{
  "hidden_size": 768,
  "num_key_value_heads": 3,
  "vocab_size": 32768,
  "norm_place": "pre",
  "norm_eps": 1e-06,
  "qk_norm": true,
  "tie_word_embeddings": false,
  "parallel_block": false,
  "lr_mult_down": 3.0,
  "max_steps": 9711,
  "dataset": "wikipedia_en"
}
Each number is 200 + 20 x the weight over its row's rms, rounded and kept within 0 to 999. Layers, rows and columns count from 0. The size before them is the row's rms in percent of the matrix's.

# up: layer 2 MLP up, 2048x768, rms 0.0671, rows 368-378, columns 384-479
# down: layer 2 MLP down (transposed), 2048x768, rms 0.121, rows 368-378, columns 384-479
# gate: layer 2 MLP gate, 2048x768, rms 0.0634, rows 369-379, columns 384-479
up368,105,178,185,179,195,174,185,197,160,162,210,193,159,166,209,231,194,207,171,223,191,217,205,208,203,188,229,238,183,221,143,213,190,205,218,192,182,228,203,207,223,190,228,179,196,232,188,177,217,215,205,210,188,223,185,209,231,201,226,206,174,210,225,216,168,167,210,216,209,175,186,194,197,185,184,196,182,188,212,200,200,182,231,232,221,216,203,171,197,220,178,211,187,176,241,167,216
down368,106,243,207,187,187,180,216,170,183,190,183,208,213,213,227,190,181,216,168,204,223,218,216,177,175,212,181,154,168,199,236,189,217,173,197,160,192,217,229,201,195,193,204,239,158,217,207,229,206,216,193,186,187,204,185,176,189,190,207,189,207,202,189,172,193,191,183,206,199,220,194,171,189,225,195,170,166,197,213,231,211,174,181,191,182,200,205,199,190,194,194,196,203,216,197,167,198
gate369,094,200,191,142,188,192,196,188,190,210,221,197,213,209,224,213,195,181,213,211,184,195,226,193,200,224,189,218,200,203,192,220,164,215,172,207,197,180,200,205,205,214,228,188,245,194,171,189,185,205,187,168,203,213,202,247,177,219,197,192,220,219,233,224,184,185,183,196,178,206,173,178,172,214,203,232,200,224,211,229,206,175,217,196,212,186,224,179,212,172,203,196,226,222,188,187,214
up369,093,231,199,184,196,206,207,206,207,220,202,200,222,190,189,212,203,208,215,225,193,187,210,185,219,216,195,167,199,162,210,209,160,247,146,190,195,187,158,201,239,218,210,201,194,191,164,204,217,183,207,179,190,193,212,199,187,213,175,225,225,205,239,245,206,192,188,172,151,201,208,200,216,207,206,200,212,184,208,230,178,205,180,190,196,190,232,188,206,205,199,173,218,210,203,180,223
down369,097,195,175,208,251,189,154,199,191,205,199,196,195,210,185,208,221,226,196,178,153,191,206,206,179,151,161,167,206,198,194,223,175,193,155,223,205,209,191,226,224,207,217,210,205,205,171,177,180,207,226,249,237,196,203,218,169,197,221,198,198,221,230,162,187,180,175,229,147,209,181,158,249,156,200,214,210,216,214,201,228,221,213,223,267,187,206,221,180,227,192,187,211,207,205,223,183
gate370,103,210,206,204,182,223,209,175,229,203,198,176,199,205,188,221,160,174,208,226,207,181,194,209,207,231,188,192,211,157,198,208,216,216,203,195,192,181,224,171,236,217,173,208,206,232,177,167,213,210,190,240,216,171,193,154,222,240,211,205,199,207,208,201,223,208,147,212,203,211,174,195,216,215,191,208,228,205,193,211,204,162,210,196,248,217,200,184,186,216,201,220,238,218,204,183,206
up370,121,199,214,187,187,224,211,185,195,243,209,224,197,239,183,193,202,192,208,207,182,207,214,182,169,212,198,226,214,199,192,230,185,225,212,220,201,234,198,206,195,214,237,199,206,193,214,245,225,222,219,215,178,155,176,170,203,196,188,192,192,182,204,186,212,188,216,236,211,169,252,204,211,216,216,200,158,182,188,186,190,205,191,192,180,189,207,238,226,242,200,187,211,170,204,175,183
down370,113,186,239,198,170,208,175,160,240,180,207,185,205,175,192,216,199,184,147,215,183,187,194,190,193,198,185,187,220,186,232,186,207,187,193,204,197,232,200,197,187,254,213,205,185,178,209,210,186,226,207,213,199,208,175,210,164,191,196,222,237,199,197,186,182,211,194,220,222,211,244,199,181,220,201,208,207,197,197,202,219,205,199,188,199,187,199,230,213,212,163,179,183,188,197,167,206
gate371,089,201,222,214,227,218,220,221,171,165,223,171,226,191,195,191,200,222,227,193,232,217,221,223,220,186,209,182,233,218,258,193,180,205,192,175,236,180,181,202,170,244,209,219,180,236,192,169,182,181,209,232,173,173,241,221,211,229,197,210,197,214,208,194,182,199,204,220,215,201,175,198,210,157,186,234,214,196,166,200,219,201,177,247,208,209,195,188,231,239,213,188,208,226,200,226,201
up371,076,213,241,208,182,194,223,195,184,215,213,179,224,240,187,190,189,195,223,195,247,190,186,228,211,200,193,216,212,213,220,210,219,187,194,182,225,161,176,207,197,242,192,220,188,219,178,203,230,216,166,210,190,198,212,212,185,214,192,192,203,246,213,203,204,224,201,201,250,220,201,243,216,168,205,221,215,211,210,166,192,212,163,217,201,211,171,189,232,203,176,210,181,211,199,239,215
down371,096,213,213,226,199,211,197,239,192,181,196,192,194,195,197,219,189,198,192,192,177,191,227,171,195,184,199,189,180,231,197,212,171,204,221,210,209,189,187,201,181,180,217,186,161,194,235,159,172,189,206,218,158,168,213,233,260,214,201,213,198,184,181,201,184,187,190,219,185,209,170,195,207,165,190,198,188,198,188,193,223,173,197,232,175,202,202,223,192,213,183,192,213,198,203,207,191
gate372,103,187,186,202,189,226,202,226,196,202,222,205,203,195,191,214,200,214,186,210,211,233,201,206,197,218,226,191,163,179,201,223,176,203,177,206,191,196,239,185,171,194,257,201,210,185,181,207,184,145,179,197,202,190,214,231,240,220,208,188,181,224,189,188,202,203,180,203,213,231,170,202,177,244,227,217,194,150,222,236,156,225,207,206,204,172,240,201,214,225,187,201,190,241,207,185,237
up372,099,218,202,167,197,225,208,234,216,215,185,205,199,231,232,189,205,211,174,188,179,204,211,187,233,207,224,245,162,234,171,200,161,194,163,188,169,185,204,193,198,156,205,225,215,192,197,193,200,179,197,239,220,222,186,197,186,206,230,203,194,214,202,219,181,167,185,165,204,203,218,209,191,194,213,189,218,186,203,196,187,218,208,214,213,197,206,176,193,201,201,195,209,242,232,196,205
down372,101,194,209,200,188,203,216,221,210,169,212,187,243,178,208,229,226,198,206,201,178,211,187,196,158,185,207,186,210,229,202,211,235,187,202,153,177,230,191,220,192,169,227,222,175,206,226,201,204,164,172,223,221,225,204,188,230,202,190,173,184,229,229,178,208,186,180,204,220,214,202,208,156,226,206,193,155,152,202,204,191,221,223,207,218,162,184,220,224,231,235,246,205,201,180,190,220
gate373,107,187,197,180,242,172,200,194,189,170,191,208,172,188,180,186,219,216,190,190,162,173,168,207,190,199,196,212,168,195,206,213,198,190,182,203,150,193,183,187,239,240,195,181,193,202,175,198,222,235,203,213,223,185,182,222,184,182,223,211,208,201,218,193,190,179,215,169,199,215,206,212,195,224,213,231,242,181,202,168,206,210,198,163,257,233,197,236,182,212,224,163,188,192,201,182,175
up373,105,197,197,198,179,169,237,187,211,182,208,187,192,190,201,184,241,169,178,214,180,180,193,215,195,192,205,175,221,199,201,197,193,185,197,239,174,189,182,175,228,227,234,168,173,182,179,200,221,196,201,211,246,189,199,175,178,180,203,233,177,198,165,181,219,199,224,208,219,187,212,242,191,234,222,196,234,194,204,176,191,182,176,201,241,207,174,188,220,191,203,168,159,206,224,189,198
down373,107,166,188,188,195,202,211,233,183,177,219,196,205,215,208,178,201,164,193,206,203,209,228,203,226,218,200,187,153,199,212,201,179,209,172,186,240,224,189,224,221,216,229,191,190,174,189,195,193,190,251,185,217,183,234,195,162,192,215,236,194,168,227,183,197,201,192,174,243,203,192,204,203,187,191,205,203,175,171,188,216,235,169,214,211,231,167,220,208,206,234,178,203,235,218,206,206
gate374,102,219,200,198,197,211,205,205,153,203,186,217,231,201,188,169,215,201,204,171,183,182,199,201,209,212,167,191,219,213,196,177,190,138,225,225,187,220,207,179,191,243,189,225,153,193,214,213,185,224,194,188,214,176,185,238,196,187,196,186,196,181,182,186,197,203,221,216,194,162,189,202,158,180,181,177,162,197,202,199,205,227,165,191,188,212,213,206,226,196,199,208,223,200,192,229,205
up374,110,197,174,193,171,191,198,205,186,162,188,203,189,217,197,177,228,179,190,198,225,229,217,206,187,164,183,200,209,191,198,185,190,212,209,181,180,244,184,230,163,183,221,175,204,209,203,207,177,212,227,234,177,155,211,226,213,220,219,193,227,184,209,181,182,222,210,220,153,232,222,186,185,217,169,235,216,189,210,213,159,180,196,174,185,179,211,197,209,160,185,209,202,219,188,231,175
down374,108,188,195,178,197,224,201,216,209,191,148,243,206,225,214,192,190,211,176,165,197,221,216,214,207,183,161,192,157,197,210,190,195,209,216,170,205,212,226,200,187,187,226,153,180,219,165,243,158,208,188,242,200,202,165,223,197,196,205,196,209,187,172,231,180,187,215,231,184,199,200,239,176,212,224,209,194,198,226,221,205,188,216,166,213,162,189,175,208,198,201,191,201,230,245,190,196
gate375,087,203,181,173,169,209,230,248,205,179,191,204,137,187,179,228,175,163,211,200,197,180,197,199,194,182,188,218,184,208,205,244,196,220,197,192,202,230,192,163,176,192,211,200,229,198,212,215,205,236,194,183,202,177,209,184,178,201,227,233,185,192,197,209,220,169,183,191,199,211,225,218,210,210,210,213,166,170,186,220,214,213,198,179,220,220,178,213,199,220,211,169,210,219,203,241,186
up375,078,212,172,194,208,197,222,198,214,220,199,172,192,201,174,224,205,165,219,177,202,224,193,203,183,209,213,207,195,218,212,200,180,217,162,192,229,213,192,168,179,218,197,189,190,198,200,264,208,211,179,189,237,187,215,166,209,246,194,213,176,194,189,210,188,222,187,218,201,220,228,226,250,165,193,218,196,181,186,190,211,190,244,174,191,199,201,197,223,222,202,169,198,202,196,228,185
down375,090,228,193,176,212,206,216,237,202,177,211,185,160,212,202,212,203,210,219,204,200,198,210,180,215,217,191,195,216,231,205,229,200,202,194,173,198,206,188,203,208,179,190,220,187,226,236,162,232,225,202,151,201,196,223,208,171,172,219,223,191,227,207,231,198,241,213,182,188,174,212,187,225,195,191,193,171,225,180,201,223,201,208,194,218,182,190,207,216,248,257,168,207,209,238,224,177
gate376,092,199,195,193,207,180,196,185,182,196,222,202,178,208,208,226,196,174,200,189,170,239,221,223,215,198,208,225,205,212,221,171,193,217,190,226,234,151,170,237,194,209,209,214,203,205,182,191,168,213,216,212,190,164,186,178,216,185,226,207,191,218,194,182,175,174,228,218,176,266,187,189,211,184,214,118,167,204,172,216,180,213,182,197,209,182,224,221,193,201,191,206,220,208,194,209,197
up376,080,233,191,182,232,194,183,179,165,214,224,229,204,200,214,195,200,196,226,171,204,236,199,209,223,196,206,241,190,185,224,182,187,190,186,212,195,179,202,229,193,195,227,200,217,203,211,226,188,204,194,211,169,187,160,209,216,174,198,217,194,227,194,185,198,193,219,200,189,229,195,186,185,185,210,161,179,206,194,214,170,197,155,186,185,181,233,214,175,202,205,184,211,201,212,184,172
down376,092,197,196,205,195,185,183,179,165,194,182,197,175,179,189,164,193,242,173,160,221,220,180,208,218,185,237,170,208,249,187,209,188,193,186,185,197,169,216,218,203,184,208,186,201,227,175,226,166,207,173,170,247,177,179,192,154,190,231,185,174,217,194,186,192,161,239,190,191,229,196,157,198,215,190,215,191,188,223,202,211,190,218,202,205,227,159,180,236,208,215,224,208,231,203,210,132
gate377,091,250,194,215,189,204,225,201,217,158,169,170,205,166,191,229,196,190,233,221,203,217,187,173,175,196,225,234,202,174,181,191,182,180,200,191,232,225,223,169,232,206,184,219,172,195,192,198,236,222,206,253,181,200,226,193,192,200,212,175,198,207,224,181,178,204,184,228,234,235,204,202,196,232,184,190,191,179,189,153,184,244,229,203,211,161,231,204,206,216,221,182,205,198,173,179,220
up377,113,193,191,187,192,185,177,196,184,227,214,232,159,187,224,187,218,183,184,194,190,215,203,213,176,197,210,217,208,226,190,220,216,205,197,192,227,180,218,182,221,209,196,170,191,222,205,207,221,191,201,220,209,236,215,245,215,166,198,226,172,241,194,189,207,198,207,202,160,189,164,153,192,195,179,167,214,234,178,202,164,188,219,197,168,208,217,201,235,223,180,200,170,222,200,192,196
down377,106,218,180,205,211,208,180,178,184,199,199,192,170,206,176,190,174,217,180,211,216,205,211,202,173,189,213,214,208,210,197,208,204,153,175,230,222,210,229,230,201,188,174,170,250,244,207,189,229,208,189,209,203,207,203,216,212,198,179,181,215,225,199,235,186,204,238,226,174,241,198,139,206,185,206,196,179,209,211,183,186,193,194,169,226,201,193,208,190,211,185,228,175,221,166,194,208
gate378,108,195,163,166,193,231,204,171,198,187,184,185,209,206,220,205,166,182,194,195,216,228,186,182,177,181,200,219,179,162,204,186,192,155,200,205,180,213,168,209,192,217,203,226,175,202,174,183,214,197,194,203,200,182,203,194,231,168,218,197,195,197,218,194,184,202,207,196,202,207,189,197,190,211,214,223,188,197,229,213,176,208,198,181,203,209,171,205,199,191,207,202,191,213,219,213,207
up378,109,247,217,163,218,203,176,182,240,221,230,215,188,189,207,165,192,224,195,217,194,218,196,170,188,218,221,226,210,201,205,186,201,194,150,212,228,190,183,215,200,225,194,197,178,230,189,189,211,184,226,205,183,205,198,215,204,221,219,243,176,203,192,202,212,193,189,227,215,200,204,209,206,193,201,190,178,217,212,212,179,211,161,209,185,235,223,181,186,203,224,163,228,206,194,194,161
down378,109,223,211,187,199,198,200,153,182,183,221,198,181,199,212,183,240,200,201,173,220,207,192,192,187,203,187,184,174,232,200,199,194,162,175,210,189,231,188,163,241,202,196,177,173,195,177,186,215,189,209,221,202,181,211,196,218,200,223,163,199,201,212,170,188,205,237,225,210,204,223,215,201,191,186,205,200,221,207,221,195,169,194,183,197,193,214,224,207,243,222,183,220,163,239,205,219
gate379,096,215,187,219,188,211,170,208,224,212,217,179,200,234,209,227,220,193,229,183,170,202,168,195,240,204,199,197,224,161,177,232,191,168,228,209,192,222,177,194,181,209,192,191,200,192,190,153,211,219,191,180,184,229,206,196,211,188,189,201,209,170,225,205,194,197,189,221,183,189,183,209,200,197,187,198,175,223,189,198,205,195,186,243,206,188,198,188,217,239,168,213,214,187,178,187,210